From a checkpoint of a small transformer trained on Wikipedia.
Size: 7 heads of 64, vocabulary 2048, 35.6M parameters.
Each number is 128 + 32 x the weight over its row's rms, rounded and kept within 0 to 255. Layers, rows and columns count from 0. Numbers have three digits each. The size before them is the row's rms in percent of the matrix's.

# layer 2 MLP down, 448x1344, rms 0.0256, rows 0-281, columns 960-1007
095:105148138118148146142110150130165155132136092055124115164189122168130167109131100109143129113140198182151038145142100158136133129108098142129102
102:140137166109056081148094148167142094107139137136151161120128073120153162121131143084161131155118129125133151155182150123101117135120036106137133
100:087155180154157125123127164150114098116092158119083078156100093159116168105144111193149146188159085104134083124142095124054182114122183134129119
105:125113087085096146164117140037134158081135121136155176100194137158159166085141128148166105109093145226093134176130126150178126128122153148116203
095:090165153159163115157161127175132108111144106153181155134105114107129153163085132134144110124131139127167155192101126150089172097120190159145149
099:138134161144185124099126111113146154097131129139087134132111107161129136143112138171149158095134138137133137130147137148032073153113082133066152
101:158148129110175108112109114180073108181084126160140137121115137122147167178129123131182062155184099133110161042167087058188185154087123113099164
105:165104123151108096126103121156140093205147153170136108100134103129159142148151215147147064105131151170152116099094117095076183119164150149101119
099:108117131107114109103148119103142161104112131112119148135064095108123098124146103141146099161123111170152128137136130127122116135135090108107180
099:110174103126123121121103174168154159114076097137138115154132085045112104109128145127125122185108112173138150160152024133118162118113138120128114
096:168135098089154117112163176105157048150107105120175163182152170125101140186086162086096085149129075128120132162106150150172105130121099132215164
096:138126109129120096135072115103173137149140110093113072203155123108143126158127071172135166178112158098032146076089082067093122063107181130220131
102:078155110145053131183090180096119138066126082234124094098111096143134121150145132084135066069140130136070128191162088142137159089119124126140119
099:078113116107183156117110111092100155143197152132131135177129129111176074147137142127207134144135125194161103096180138103154110123095185153163119
100:116143108110145176079133161170143065088116144126174145104131097051147143127218108117180197114135175137183056137129130136106144148149104120113185
098:134149142155067163175188155099108098156149116175070129191164142129172095097147132149122177156185111118106102138077103176137123134176116129111138
100:194118137143150097094080168141168155164101154122131126161139137139189118118163121136116124144137110157169049100106157170193148171108153123143175
097:155147130133103157123095103194105137129082098134111147098117077153092159098143074124154141138149148137110134104150158111099092128135122081148071
100:158087190135134076088143137130166119142112149166118089107119118126131133167146093100145115126136124097158095097126123106139180166109104120160118
100:143170138124175112175176076158148172058133093145106132128128195098105097100158085092084110108087144109143125160101161065156089179141051140121108
097:119129148134050134059085124109083111121124098144128064168129153179135135099133047179123182109153121161147169156154130149130108179087090144164174
103:132117101140150095117103074140171113139158089117145135174134098125159132069121106121119111169111139118139108117144100143119178113131107093134136
098:101163170061111132136147157102125093128130185062102118052065112115132098124088101059126166159134123207144165107086095133160067131128096116156071
104:111114117127194095142116154158138160115080110089114086139084143094159142195129134125201146129106143119119075096087121101084101141177067144133083
100:052108067107125127194131129166138129129118101111097104108085137135106158154214176133147155191144152142116109141105123099119158195105160168109147
103:105217125180091094122122203130103148164114131133143137157146090118062138127145100130093109132155114098095098131177169066158191151124078173085128
100:123122108136166143144063106097132158097129129169134126144165166118161136129117108096124156160150065211140067062063131163088133060112140133149152
103:144160165114145160113110113126154065176125129115085132075133146136130152129141093135134101100135130163127122126118072131116180093184147160137095
100:101119115188131136154127139111122102111171124146142099080163110137120156152144192160139150035103172106138116117142132024086146117112146129097155
103:155139052142096123166124091092174135129121112103176157091120144149127115201126179107095175109127173164085159092090106116183123122132163177143151
100:119120097149109124067108124194141100108170162101117077125079156115121168107134160134083138077137153129097083201143147128159144182081093134130148
102:160101134145104087142112131068072098144177154108078151126161139156144168129181132115198082107164157099169065136149153126176129078113142110132087
101:138135174139133193086166076190119113153124128160116059141136152176122161106171087102149125134108159099121122134133057183140144119129175166103109
100:085101162155134099215155110146103154137087163082129130152209108108071135142138156108123128097127127138146188113097118118126128151084108118128167
099:108110058067167118124139111147148144110081152121142145158154189166169167096192140076144098082136157113153110165095078168143105157178120098026142
102:159125113148131179115153144110107169107103190117142149106105104098118062128083170163147090134054158194123132178141115085139106122141158102161114
103:118126120098098157050128111060141112101081154045081122123092114144170122173040154093162189084132156151051117139115166172051158114145108175120078
101:140137143174122112095109057121109138138116160102113165077142150103127080115124096131116127131140136096099152068068164124152081146189144132125098
095:084125135103114140152130098130111128134171130164126142122141138139042124091164129203141149077183113118084089191094116105147145074095126123135108
100:126101169130122134105047153112146103152167141096059140195141120115143126143099151098097110089118114136140086072077152116139168165175079100103138
097:091138074107083161120175121089130121074154153126150123096142146097157153092087083164082165200141158097133163086079081103145114067142080116168134
099:069121146128147098093119114113148110106116194123147141161145123077111095112101102130108138140069110097130140094105126092127079109048123136172140
099:116118068128106190155111078174172171174069103179095119133115169096127139127136158114152123164140186118123187102089147130095122127096128156101144
100:139089147105128149115093135112131112099094160114124138205080094101103084139124126136145092145137136167123104131124117079158111185162114093181140
099:088110137158168119134166155168149168114128123126110101075157124103076066185121119149174082131129191114140101159140106111100117131154149183175085
103:133061137119135160115105129115079178154183121086167137094134153182116190079100111213143078145164124170103119050205105122144139163146136147147178
099:102102109149157145075175114143131137141078148118094166141183123119188149143066135087116101139089152104043108141150074136150176153133157154125168
100:161123164113169069121133104146065098098073183074149157143101188098033104117105153117126141146127092155189108104191136139189183114165159135083131
101:106135164099154159086125146081069165170118145154128135093158130140154099129128125087164078153124081161149138097097100159150139109057164082112092
099:139093152091107117174132132063093099130103175060136111124168140103135120179081145130176165184099117147141149103111108096162150156116149098110118
102:185149160085134099155108100134133129149131140133164132202110122135134055144139131154097144135136106113083144176158132130101080132136167129077129
103:097153134166163165150084127164159109159087139174105065145127126084143113166158152125115114129107195145115108113147143128095152097135151158134082
102:161146113071131143100195104158175081119144147129175160115150120154139166139112132149146159147071090092073142170103125045121122122164123106142134
105:119176143111122144144175193178130102109081154103175190116110194103113169157144130098194099141133099104084170120134170093159104082113106110156140
102:112112107137109092091126108124104074165100170176154131115121119144112111101086148165197133155130130089186062111117132146120056122085154140099097
100:113105157053165170148148136171084148104172174107170100123088082066118103120078136201135212163113114123171171082103139105096111113087095174122134
098:121102140125146099141080136065163193107163182149136124130110156132118107142104160141115113117122128106127092080111097137159176167145047149129154
102:119117222130067132117180106055152123132214141146140105118167171168116103100072167097149121163188175131158136083111136110064116138160070127131155
101:106160143110125133104127080077098154165121151065147156131102132181096121112093152074126164088115074174167161112106207126111139117128100150079102
102:107110121101104060169144151117133132137122106111114135170178119130160127055097190096071157146089157174181153108151101154113184098056127134169149
098:127117086171125174141103128147143078137235148068170109092164167082105110071126137120119083115115105152144197071184083150089108096093045110133111
097:097120088110128161060133111198118166115108082096124174164106101099123056131126119161104083122031120107140129118116131183072133189156151125159108
093:144136171124059122080151143117110121134145104086141207086134102116103138113143126124097118148129131055114135106124184143148125162151111113165119
098:139085187122142111176078115175082088127124086198174140111140148140095118145123131039152133113115149133117141140140163132096159140168104129115146
099:169184109160097095174125116163173099207150152114099168130140122175148146083149111145109110114146157070118142157129178160170137108169239173154169
098:113110076167209142074144105115154077116165182155093138153146086139118158181093114111070166123116218095197108098131106139134126159069145146147134
098:114100101068182128170168163108103121129174065124112195176155161151178126136175140149173140137131175152097107111162153108124123121121129144127135
099:082136169105136065153123157103101141182095139120115103185097141144163137143141147146156141155084145097161170098113183147078105121128092063144126
101:145153118151113151202130112082114141102135165113118166154182095171109105080157117136179109166146210158157117132110149114130184075145126104073168
097:100148114144109154120175160091081130133137110125161079094126147158151091117137146107137234116129082115140147088153126136149147122105111114167176
103:159178084143144163133112103138148131152123133186089150080130129084132116119083134092147105130140112144114157122145091086091103073140104123161128
098:117137106144150146109124163091143112092081085124158129128117124130114058128132158128155105143141140138100137137136141137143090132169124125119105
103:110151139067099080087106155079109121129104112118110137135116123104121178136150129122123170169135129141112117159155124098186112156123091054135088
098:116158052146046119088053147135077103137189091153167114050068141118183092117126141174143119078134078160153094178151133156142144151099128136113132
098:134110143121116112119112143101111128128075081158133090125109087079111105176130140188126139119105084156138143086143207151028140126151146084079122
098:146086121158090103095113121095127155119139204100114097143143129095148147120151105123186134176112085112111106173124092161135112155093133110103104
099:123145106087165093154179149109185154136210140116091142165149166144093151124150120043137176131156060149178103193120132136119115113144105088168141
103:099126121061117101068111138191136090107149080114096122123233141095144156138159125159091151164164148132082122167122092168119113132128119074162125
098:136131092176169120190082106116088130061138123188104158184121100116116109091114141122113091071102124111092081139128098136135178128151125121108115
103:141126145174126058128120142136091170084163178094131119081121091023152130125134137125117131130120075140189115082137180130120102131159146131118122
099:121161101113116162115084133076159101132142118137152129101191090191134168126124139112164157139107177107130129158179168120096086122137173065174117
097:134175143178146122153087127140123170149130146098132109091127098141149158116150072144198160151156121125089100157123090141134060107132088124176148
101:169153096123166164124137154130118069155069163128135178125097118174165143086146151108093119124134128130111123150130155113158109166182195081161188
105:103083135092161029138103140132170154146145140152127097119121128105107139125182131174102130116174085122097153163077133073186133141166088163102080
097:099092148168157166143184089167120192105121147130187088171087152170081145158177148126181114089107131105108152125134136127139131156118133120079114
102:185121128171148161138086124108109160148151111129156126130066140163115108213095149161151124070151090089060077108131163066147135149161135132131148
098:140119165118130165177073168141120109171186122113118194093108147122171136169118122095150101137157144137097107143186225116089132082140051130129106
098:151088161177058188123109103127108090167133182136133136094133109123129126120098085172128194111142175100158040127103128121078158120067127140117132
099:115126117144120117119129102081228148163134102146202138155095105134132091145163154177140141105087060151122113070149178093095115171173195221128164
097:127109133141132130164098084110096103186062133114184093149111173142097079221122139120177192090092121153193101169109129101124179118166150152103125
098:201132085134154102114117149165108095193163143093162127116118175118123122164124095094141171168135139103158152170175150120141146154191098108163149
099:167122125182117151140101090191127142142126160123119087121118116174057140136170159099105132108126120113067171150146069096177164157123109128165123
098:158167122165142150096111122086106076130142129144144126117177129175042098173138125138122205151134166102192132159130175120122148141093120155152160
102:126068136179092067190210165159146114141177177127097134160173162105122132172095123097070122146133165102141131104176159141125069151117132107132107
102:167067123075116158100192191138154125163160135173128080146051151163147113137136166174144159086120120109141103123124145144160133183132192148123124
096:100081168133136124147148100108076153047121134192096138150125115126135111147119127097151130099105110127144141183081138117063146132101098093104111
099:136081167147165145137096114128149193176119146105107121216135105144144102169067054116105154184139198124106094143097094174123126126133154120129106
098:114199091138125162126138123180133143103126126149119148202142083098255112164147151046113073130129197196107182136132045143124167165095140091181118
103:080129137138165162122174190212211138106110089132129130076105093110106103120134110192140115158149137089109148130116160121087115108128138149106115
101:147087153142128121129142160081158141126107152093225106100121153125149087068067165143064139142133125162149076126167155138158076162148182072122135
102:097098084115118077169134125068135076144133094105107136135116127188113117115152134136164103095213083116124147068081115080122129172107072140085131
099:114082140101076183134099116143109172096102085137144137110176149132077154185097149173159093104156114103127109130111099164145134200160108153141075
100:166085104121121128160068141170163169119076099001128116104199113115152109081108139093131128165058150181152187145127136176165138078115102136142163
100:121090181113156131087123138145127136150098152086091128106201135072123146107155149160135100146108145139116148106108121114057159190140087128145115
098:168073136052123108111140078152143084159054125158154106123112137150143122102116105037140087113114169169175077079126158109122105127118098132121148
102:152164119123130112087101111129138153147161153034093161105117140068115165155127117198138170130197106120168147110105104106143149130074172068102112
101:119143146131165192125115098137122176118151158181106128123098151176143119127160076113164159145130154093175118126140173072039142155134156173090142
101:097125143120133124067103186108058123072086127119091105084114116151078111130123139090122132135130130137122160127092153130130234159125137137083083
101:143106050129083135114114184133132053158128172120147073164096092134105136148150105100167125137150150188133143150176169181141125090176173082159159
098:101147127136127133106189111126084160175108135139145149137116133092113177145104140073144113167167148123114151228122080169164081153058161093144128
096:074086131123168152099149063165070135127058092190120122133156147200109076158121167159154087115113131144150140158141178119104145175189158177145118
097:105161171106159117162124116129143159078102148108106099145145109097177186115160147081138131122093087127138140074165056103061133196137154129146039
102:125122155153116177178141080120117090079133153131129114151154079086123107120090137161171154162157135195104123130164063171145145127148151124153166
099:136145122104108186150113126147112161090133163097196074130163147120101113145147148125137162131106094116159147051101144096111100103172168116123089
102:149134105080156136146143095119135144086155183114146125139114127111165160116219087068134137129101126121118111152174133094131125110174161071124099
101:158124085118126096083113110122107141131183084134070162125145181132108132131152173166128135120125104128096160173085113181128144100173118127077123
098:125111187094164183068139149083076078123142175115128159151080177158117143159122137175158141108143154108174128154142118089137115103183096094106152
104:124071129089122155103107095104109160094163130185087126150187128149131178120103124108119131028130117050139097087117172099143149120109039157086134
101:124133117129121155197100147082128131112202112091123140136111142178185103069137099144076144069150148104119098098160128173117128099135127134090174
102:110060144116140129166144190123099131096158155119123165174106147178044138171135137121126161063106144139157100156083138151135111107095077106185102
098:106126167171136102140078175107095108060115113129099094138112093135086120139097168132120133157166142123142129199153099159133141132129127168130100
101:138053184132145206136112115123116063181110187158121146125104107125119143194141119133103143137183176157095104142165102118119184130143121131146091
099:047100191130152131082193133074163182150162171109107066142124162154091143094119112165179147150176118164087081185145144147088154136139118143131151
102:130107076089149157082183124090143197078120139101137086147111118085073118126181117100167201133136098155110113135170131135130092069162151138129071
100:105139146095195126100105179112158108068107177068058088132105128107112113112168119204157148113142126168064114113125074134189053140136074170106106
102:136136137133104165180132170077120167086056151120127143184144151113128138131124186091081135204134110117096095138170105119114198164169153129147106
104:139163138146134146080121142112051123135101180153166130133131097056077147125081173138095062150105120120131129119151071090101186096087101072131151
098:126100123194063098089122131171141130157124161097114103132103137130111115153175193144086145108092112093100194167106145191148135105114093159165189
101:044144133071081181140087117113154091117181071079088147096074124178097106155172124199078107117089142097160140119074119128129165113098089149113129
101:090141143194144142148097081134162082127090170128141184170142183216113117121130123151177128152172097205053108164162121142108107132160142179113143
102:076170122106132157102089123136154189073112065153115094118098166107140099056119137099105119186118120115101121127179101120166175122143137122124108
096:125097110124148171127137117137138191100163105121098153097139124155107120113082100138105135092180062108075114130134165205168104125101170150169087
102:103161158133154133124160193097074116168155147158116130130131043239098210132168064124071111145080093153181145140180059167106119117094150134124095
101:165148229097120189137111147140113154158158179084119091138081190126136165122137138129171127105124073072123097132132113135123096125085109150098116
097:154119079078148128109156181134120120089137160131191157090154151127103118071139114092087190160168126104129096144163098129161106150154103109101166
100:136115135121173155153138126108094138089169102127100149117143143084098115117078172125107165172186114100139091140083092255121118076123144106135222
101:151110057107073136134138131061128086107168195106201121143170159143053114139088071140139179123137153017167157123083182118161095124101154127107183
101:126093147189100108103130155134114167155152149127127137177113137125130102104111143091160147114188141128209132122074132180142071130124102117155139
099:097116171143164096112113191107164143145122112087123098098147161153099082087142171167141086127106158127150099132130090179120149130128131128175142
101:142162091147129109168131084100076085136126191178180124106195084136144094137081121174227187084131101114174111140159069161106088114133173055145165
100:107113110048201134090116117146154142107087118107214123076151136163071154164103136103134163109100049107108145202070135153164170156091158150068114
100:131108155165176139153198174173133139068081141159126154123196091167117159099104166128161164164166153070129135154117134148155164124093117122139099
097:189148170163157131149128107094166095129105178156168192126150126123173120132090096098155110065092115100122200128194091104109146105114136180159117
099:167139167107143165175063147139153115111124116166108153156132101098138129158115169195111175112173152129173129136134166113083065092178184159117120
102:195166125183099154135147121140103134141111138136075100109157131143183152123124104123088130149131119181157148115165158161186110150101127144106100
097:155072162077120064088133141093172100114134184103157132145096093142139130124086093124118128152108159095128122044126117142127086118135112174126187
097:116130191106120097084178075186123072101179173092151142095113130136094120110125083137095137112157151146134097122133104119126171078110098136123150
099:119104113112142128054085114151135113144126157081093116073138122134191131150109116185100199127092081148114100131196044132139201107094137113126167
095:181070133195116074058132097104123104123151122188125105147147132070123153158131154134142142112145129110161114072112090157103090129119169134161099
099:152184164165172121142127063189128079149097089072088034169165155063132118107109158089159083080091121119095165108140054146165140064096161148145147
103:148110173161118169149113145191110138091168133160104118148079130113136193100141142077080153090175170151151133145131098078136174132218182136157149
102:121141091111085088112132121139070159129078074129102114099141109092174116120142111135143092157147163142154130095108152121170082123162146112110062
098:127159170144131128166140133134106195145120147191153128114122158121161126172071113160144149126136114082118100119159182146080101171176107109112200
096:128061147117172201099127141112133112173121056064113139114138107092088103149138158114096138119139150150092108190131106122121160153144171149123122
097:145173174139105114084182169076106148107122156097108106105121101196108167136110125119083150135129109121090118077089178127121123142139170176130130
101:135107146117162177135132135143138073090096092129166135180167106133103095121122099169157134121146123173118153157104149092114178062129155134184136
102:155167145124075146087102139130119122115134113104141155135106209156110126148105109096126134131126158105104133068084194065122163113103177138152162
096:147145099121160172161183132106142099151134178111193140152103155127160143113146132147098151111091145095111134098105114143131099107110140128104156
100:169129123114140134114188065098154191140104125144109102131083094104099152107101089123071148169065121167063136134150112198161211143079153126115120
100:139170089187174126110117150096122117124184176087145060184132130075133139151145146144116141103139169061071193124190128184120159121088203123101177
099:079142103166103117085128192162108153130151113159107106055103167096100106101194148163118136151198132133128139149137022118131143117122121151122152
101:159172141172146093156122178124138130184101136085116094123151114109119121143140107125156134156061109116085142100089102136100214173148152111207131
100:123142122184123106156135100154121084161131115165120099109149085097101101100130115133120099139109114179107165123084159169170111112119150125080112
100:129073110136122141117144119113133044170145120160111122134110133136160138075157131090177139101171176117143145093130154167136105124142152158129158
098:156123126103118139089238077143168108183173091113116134159159123096095122135112152156079149188145132062133140104204187176161153159092153106119123
101:082183097115154111123134093086123158098151159147135056171162109170110126186069092094151107113098151105118133141115119136146164145094107140118117
103:158088125095128142125151190105112143100096108120151150113135112072157145107150123171057094102136161174017092124115108074113139170161113112119093
099:156140161092123138151155147132090199106166118127126146174086135188120178116165157121111181143095091191127145145108096075124142091174058136166130
096:124126160111166101109090125134142101107169168087113154127077145131122108112096159149090106167148123092151109152184161115128087098167089110140104
101:191161123167155130094103109095107077086126156115159102159168096170175162137176158127133061105053118156162127136078144119144118129120093141152152
100:192184098120090160184094117196156154107156173125123151121099026106160146158090147158124119133118135163077111182155139062102194136168110056134126
100:106135083142105091082182164110187157163108103175128155077108131068124112134114156145181153128113110132185150112151111149095118083125130112138071
097:099169097090125070118122147182140153126136128105080121136127096085203072136129138086112083158143131131131105142115102176071231133099119147168117
098:144168118134147105111089171133105118121113141097132084173136102142163197147175178082137087099164052091158102164158106108084166125122107166125124
154:089120082177126121146157131090130070188098128110162117173122155129160101165106142176124130164123107119113101139116155160112089121101149188148191
100:192134137119081085103139091128147131069107114142079123107124151143106122110107096069083112132175175117141130142203113091148118115125133168104168
101:139087150118078029147114100119078148168089113137129101129107150132107104161176122115102129134097095102150071117134140151118087104125149108121168
100:105140139136145165131112122148090099154098103142142115095092131105095133144139114125169136133191083130110142177123070080115128150124131122048145
102:140140173168077152088107115178095110097157119123131061166119154053162113152153108157125133123163123106119089131127179074099139145173121102136136
103:138216158136112112086120113074172116127131135137138155133117123125134148118150138209135166174139125176156065129128106125145175092140156127098154
101:138143177134053182173172163073164187131067126118128208112135116185153108202089106164094165117069103116093098163146162106102142178107102143117139
098:145221140102125132094107158147137127106128111085160137080224163136127081121180134098112135092106114085115155082089120134061124107132123108081097
100:167135168085099072063151132128102196113091159118112121098110102113113090144139131077159109111109149076125155106108070149113108080143151091119107
096:121108138150166204132147173113127169142120144073037152176116138107101084107080086152165115102121103135120125127152093138170124192106149144151080
096:111147121137100116139064108159184054108126174156171148095101078133033122049080127116117092190165166169119130124131154128104111056120099097142199
101:157124127054113131205181099108110145104140164178103132156133181089121140202064148097143163134101130117106147095133125169126122125127124179143144
095:131179073092103125081180182152097114162106150142132115098076138184105130126098131115144137153151104150201156157138121149131140136051160112188090
098:083116119163144137118053170128102162112151137107130148093139097194054127215136151137122132152091179157113154127112065106182152168127156111142067
097:119118139137141153163064204108127095170137142187121123136198146089092166147114071116073143089230136078133093109114109135203113154145129143091114
104:103119064076090117095127117131115151089118128113171142122133096145187143102162149125161134113107145137088114085165166143123144113137136120158109
100:138180149131146169126124126129068195121091126175122131115153180122076180129159143096094132167105084158182159113110186134122115135137072117101106
102:179100118149176120122130105163129117123168150131092093145130051196132156129100138133124115123118121136137134154214160110138105115084166140147113
102:150169155123099078104143146162177115125210043112098124054067083117146110142112136138125119134070131141167086135210121050179140107161134198128081
100:139141130141125203202135102084134126147136150121127140119100196116146090164129101198185149168118186094090162109145089092154102143100136072185147
097:134134106152124133150110120141087174124110128080134112148171138115147139154155134083089134105101136135111108108135146111109163094131201121155142
097:163112099086108141125120121118172133151127154136138162130076115081154087155134108167140130064108109102152090109093122096090176153129180175124173
100:128142125082129174118115089058115106146111116112143103121088135126104126094108146119154121140115141169072090165139138102116083147127105148135110
101:131115094185163099090102102102108159109110091177097157070072079147117141102135097112099123108139144092076140093112098118109085097110188145132165
100:121197135142072133125129186142091147170016138127173132107184112076132082104092122146096151124152103168098125137098151160145126127125130146085053
102:164166146133154126135149135149130152168070127108159210127179146111145164103099127156055190109111191082103138143103200100178145123133159132121142
100:124095117153090129152171143115090098133098163123117147108131188143168125165121095122150142129203137134103145091105157099098083133118135117149206
098:155057138102080108155081130192115157159186101134109117126157140137157128116112139142153108094135091126116103147114091127102087140171148165129123
104:105137116131090110137115084152158146103139108131124128162143152093155122135092167108122124069066157140154173102117122105168131103117087174137144
100:100144142079139167086107082065164148112158121148114167114099189065168061142151134117097131090099149148117178184142105149139086131159098100110139
099:140097183059107132094170126153129131084117071118057152106179104121151115147201135151138065127113158065104147144133118178114161095093129090138141
097:151110087077097107141142123173150135172111172183174121117081083142113118098168108141136150134143180097115152144130106144142154100128149132155147
097:137136129066189141158131133096126089164129108145116104116093064156105117115114073097137139160126124136066115135182121112130076110095121119129093
103:120138159160137111100116168165131165134134173158200166174189055147118173166116168179127085121096089136200136108146167107129098098127094157196098
102:149177097130150134192082131125056140093092117107107140100150147158109135123125097188210101063103088104124132083075152123122141122146111166116174
099:148122141112126170103139105085187067132154119178141176125156137098184088094114170162138161166096121099073086101105147139133188168084131134165110
098:104082121104138153100095122177237151111212166120107162137115140160147153124092105201080144104156134145108114186131135177164117106066158124114098
101:159064067190106116171148060109146202092183123138158175129154133187094137101124145120137133114076132157123160113134143107171138116075115165083101
103:132106121076111082124061109123183112157121142183148133127135155165158129118114151124122137103095129136122118131109128153136157166121142118156087
101:125183106147121113153124121143129147161060125095065133121122112110088124102212099154129061165164158158159125133118119111114136162174186184126109
102:180079180126099146138134089129124111103070143137174111086097144132189115134137134105158136116147146156151116117140158159050103069190120154092088
100:138121117117077138077156149094161152134153119125163171147182128121175197119187149090096164182082116069135126073132117130123117117108122088101202
097:152177133149139199172140121105110095120141110123143167158133199172147087085155123057092081111181117113132064163173162156163134102180121132129131
097:153118137072106123125098095112119197126114160142137127194125161079138116131056140153108149082180115126173173159105165125097150111116058148106169
096:136097102130147177164107139138192174087110167139082186104103045195144150150150125141177124101100122131132117153122107117124128169101125158140144
099:177143153095137096111115157187154162130127097098070169116090119114134179173120157147094106161133078120103125164105088157219140167148112140161082
101:171136122134153124099147106132147074127141101127179096181136141112131162121117150075142204100130157040128140141165115183222125131151165117117090
102:054096174185058144135175187145156130094169117143151177104086102110118117169098118070142165153142115132072109133056141152052175157132103117050138
095:135122160176182129156148132090156129114160121166081116128149163130171171163143101136124124143108138162090134113171165175106094121081190163114157
101:127113160112151163086128097161051140162177075111123101176132109144139093155130109111085078157124143117144124133085145138174086119190171130114155
097:106154108165124168083145193137159165109151117130163139154130113077151102190116130185104164106107140133144113126139095171111159097133096136104077
102:119120077127081125153096193135144151176065165118185112110150119183090158154145087108098129205135130032136098123100144171161130161159143076136127
096:093124143131105142152177115097138138138139135167112165163162127120113124097168142128113106146149100107079116088064164201142210125073174129099127
096:101069156155142203126164111101189096115095095101158128134129083151114137134156107154107084112124169054116118172120114158119096160104086189146139
100:080118133073134134143143100082097133112146109169136103188129171125147099161159179114146087157030145140132121115160114142139158109067133139085133
100:140131135128151108170147115095160093132185114205093136174144149152141150148194098172105125135142123130173123130105125100120133078144135153200126
105:157168092158172084103126124131143092151135122129117114078143114131146137153149147118190148157122130116123084098130145098109090112177148130108116
103:116142094088146133184151131110166094142107127137154121158168139139157151070156165118130131131118069137128139126149099093110071163144222145134122
115:084067098209163050190160131138144159086082119124044096108107182114137156101120142094170113124147149113165102079132164143191102122133111136118114
098:102113102128089084124082158159073129118130117124186154172122101171130114129080145086074125167119158130157144089141188103165184143123119166098183
101:132102084139122150154116190140111102093143138135102131124176096126110094126145141077128197147140188072096144170116124104159112120099102123128141
100:143123119088128121126096092181137079128138129114096139120167095146190139150063110107169071116079188088113098140079145113110130139101090088196056
100:111186126053149170132140150117174093078171126160111170163094125216093125180157120132134145149145100085064137116103071105143125146210130103120071
102:137158128066077119137132113227078112130068043183155159082177152199100123135133107111111155148116142165088118095118076136133188159104063110147138
100:090087109152149119098105078133169106110142141140142104135076081159104174114126092160124130046136122137179124071122100113105162157187090124143058
099:087147130114131084157111107151119095155129142131162081137124135104137114157083149154132155143094150115127094113111130107117178116089118154101141
100:104140143141088137130200122097145138106111177111165130165098074113116112125133136139127162102152175202115180128172171119084112152091120128142165
100:120098104083120154123154130171182072121145112099136143105096119122112100136076079146111149166131119100141119118108098122177095121129132100133158
099:146102094096187108084090140178133109134137083142143137137077066092102118160162140116158111174126099129127148130146219102163119141154179149131142
094:066111073190145102187095128161174158135161133102112138125023077168113119075071121161035145135144156133135100090110140087153097101162125134138073
098:134138103075160140146075199136183181074155169135140175094130127140156170044192097141080150186074120156126160129091161046101119102137149119160142
099:067127143116097110102125150091116096110131096134062115083124108105097161082163130134103200111073120185152126130157074095150103126085135169079123
099:134127116191101119165142144161119140101119123156135122110172084117086144145204163090171155097128183111053117135098081112088136130154134167165159
106:057135049100089126120011112121164109126109106115144128096159033096122128091112086164033130182093150161127084120126113082148140129139165144066129
099:152169102080104105139082115144105148091114029114125133079102128108074118097120098086053088125102179154146113151133103109173176125092114116080152
097:097155081115146110169115107115115118098197109148124136091133099124138149119165146110150157177120085118149157129110125085082153122135153091066140
101:114169131142174084157099110184198138124157084121187150122128176109169141120081125143058201138181149102137153161156089105100151095122196147154137
099:145122124144137123132090117154125163192087135152165139139176102116065138061114191088098120122197141156173128150165139139179079114138105092145131
100:103169161092151120125142100150061131115068153096129148093155137140217058092143069138135092121152115120074130173188159107106085081113186108106137
102:130211148106088111176146149143077114123105136091044103109141133106107117134085185133096106098155010151092172069157092109097118138166083113125161
104:079143146139124115144128110101063129094185167121119168128168142132189136135151175131158123076217134112103126119146106134088140155165063145121157
099:155147088135215116110097185164129129136116072096101154092073114097103063102194106069121112148121160170114125075128089061098208163116104150105139
101:132074129090137110131127095093091072152116229153121097116100143134156135114188119073112094160170065142164142135119084144173128105170138135082086
098:116201131083115153110065130107151112132141105096124069148093149138107164134124104173072070125146137063158173130110038109096155180134119103142167
102:108123129094078166132154050122104112141138094117080117172100117139135121088064134088073101134100155127108081108120142153170091087153189145124085
101:136115091152110148186109065071116190143116159161132164065067111074186166147081136122130098113105154154106162115120130079064125143118129130140111
102:126132083165158144133098164108128166143161119115111170161107120159185069137134172122114135153118099117157210174095152134153083123107136132109116
098:132104153118139104132113145114145129107195130114125071083066166106130153137119171168111124155145176102161178087111139145106093091092093152129155
102:156081116165127079110121139118125122084141182105103107122149144154121152070140110164160138128138110122098128100101077088144171105157149172112151
101:118199178150120151139154104147040161170088142127125056141150177105150096134096165135110128039151119132150133047159170103144116134111119095161135
099:085123103144104131150222103203104112103110100125138096150100155047124149145161096138166156120118181125165122093156119184154129133133158129131160
096:096150157138120102142076145152161175162103116129154096122189137172131120126090110133126088127105139176128125155092094158133077147137168075160087
097:086067091162094139189097097125109109144155132163148114124097094142092121115141135143125133120128194125127098170083138063083096132122159117139121
100:179165163150149152087099115143123105135179141103130135171142105174171199114146100071049099104209167136107118101105153144122158118166123105153127
103:162153138148161142123076141081121120091103135116086148085120128112096081149139105109113091091078105155166176149106129161102118153074116177112117
103:126115217169130108117141126128106105122109149122120155125103120156105202118112152146159150085088182144104095052173127155196130180096101144105091
103:048162159084168067180089090152158172105165138137141093112082201160145201138137150090134113122158169120143123116104139132103176098151106126131132
099:072162117120132107116088174106108116121106094142168151161088135182135126149129138107131097191146160108117097127117096173080106147189169105106097
102:124088171161110166120152140130157098063085181112093124129122130092136095127090099105100115194128146141141136127065141138106110135132183125111108
099:120168116210073051121144072204115099118098139067182065117114198163200164115075137122116150115119104090136171183169103061129120119178073062067129
101:102115131077111163117147170116136137125088101076037129113120121158136123157154100088090166093165125145153146108182119141111103136114140165117109
100:150132118060131086090084144135101155108114151108072117087178111098112138130089063089145164135142183107085106165214121120113137136138162149170123
100:155026164089116155135153117145187109159108132079136185133126059128133132107171155068158109144173109138094061169179216101105153128127136078129159
099:133121120203145148122177124136077101084186100111079121206164142219138126137112155133171169106123088176125120083139124139141124148152110144150232
096:147175164154163139149091133106149193156095149145157116033185134077100100112109142126167105100100177122171133101185124077155097152124156152149152
096:097118139134066201002087078129128167110142126105087097169096139149095121132153119159152065111140151117133162128126195164101185083102151136142168
097:121151158143099125120157094147115093079131137073048159156102104101171141104150133145136178188148102053142186064168121112113148090161172085143056
103:158154100137095136155081134128074135136165101086159171167132138156126138145044128130144108126084100081209116088143075204110197179156157082144098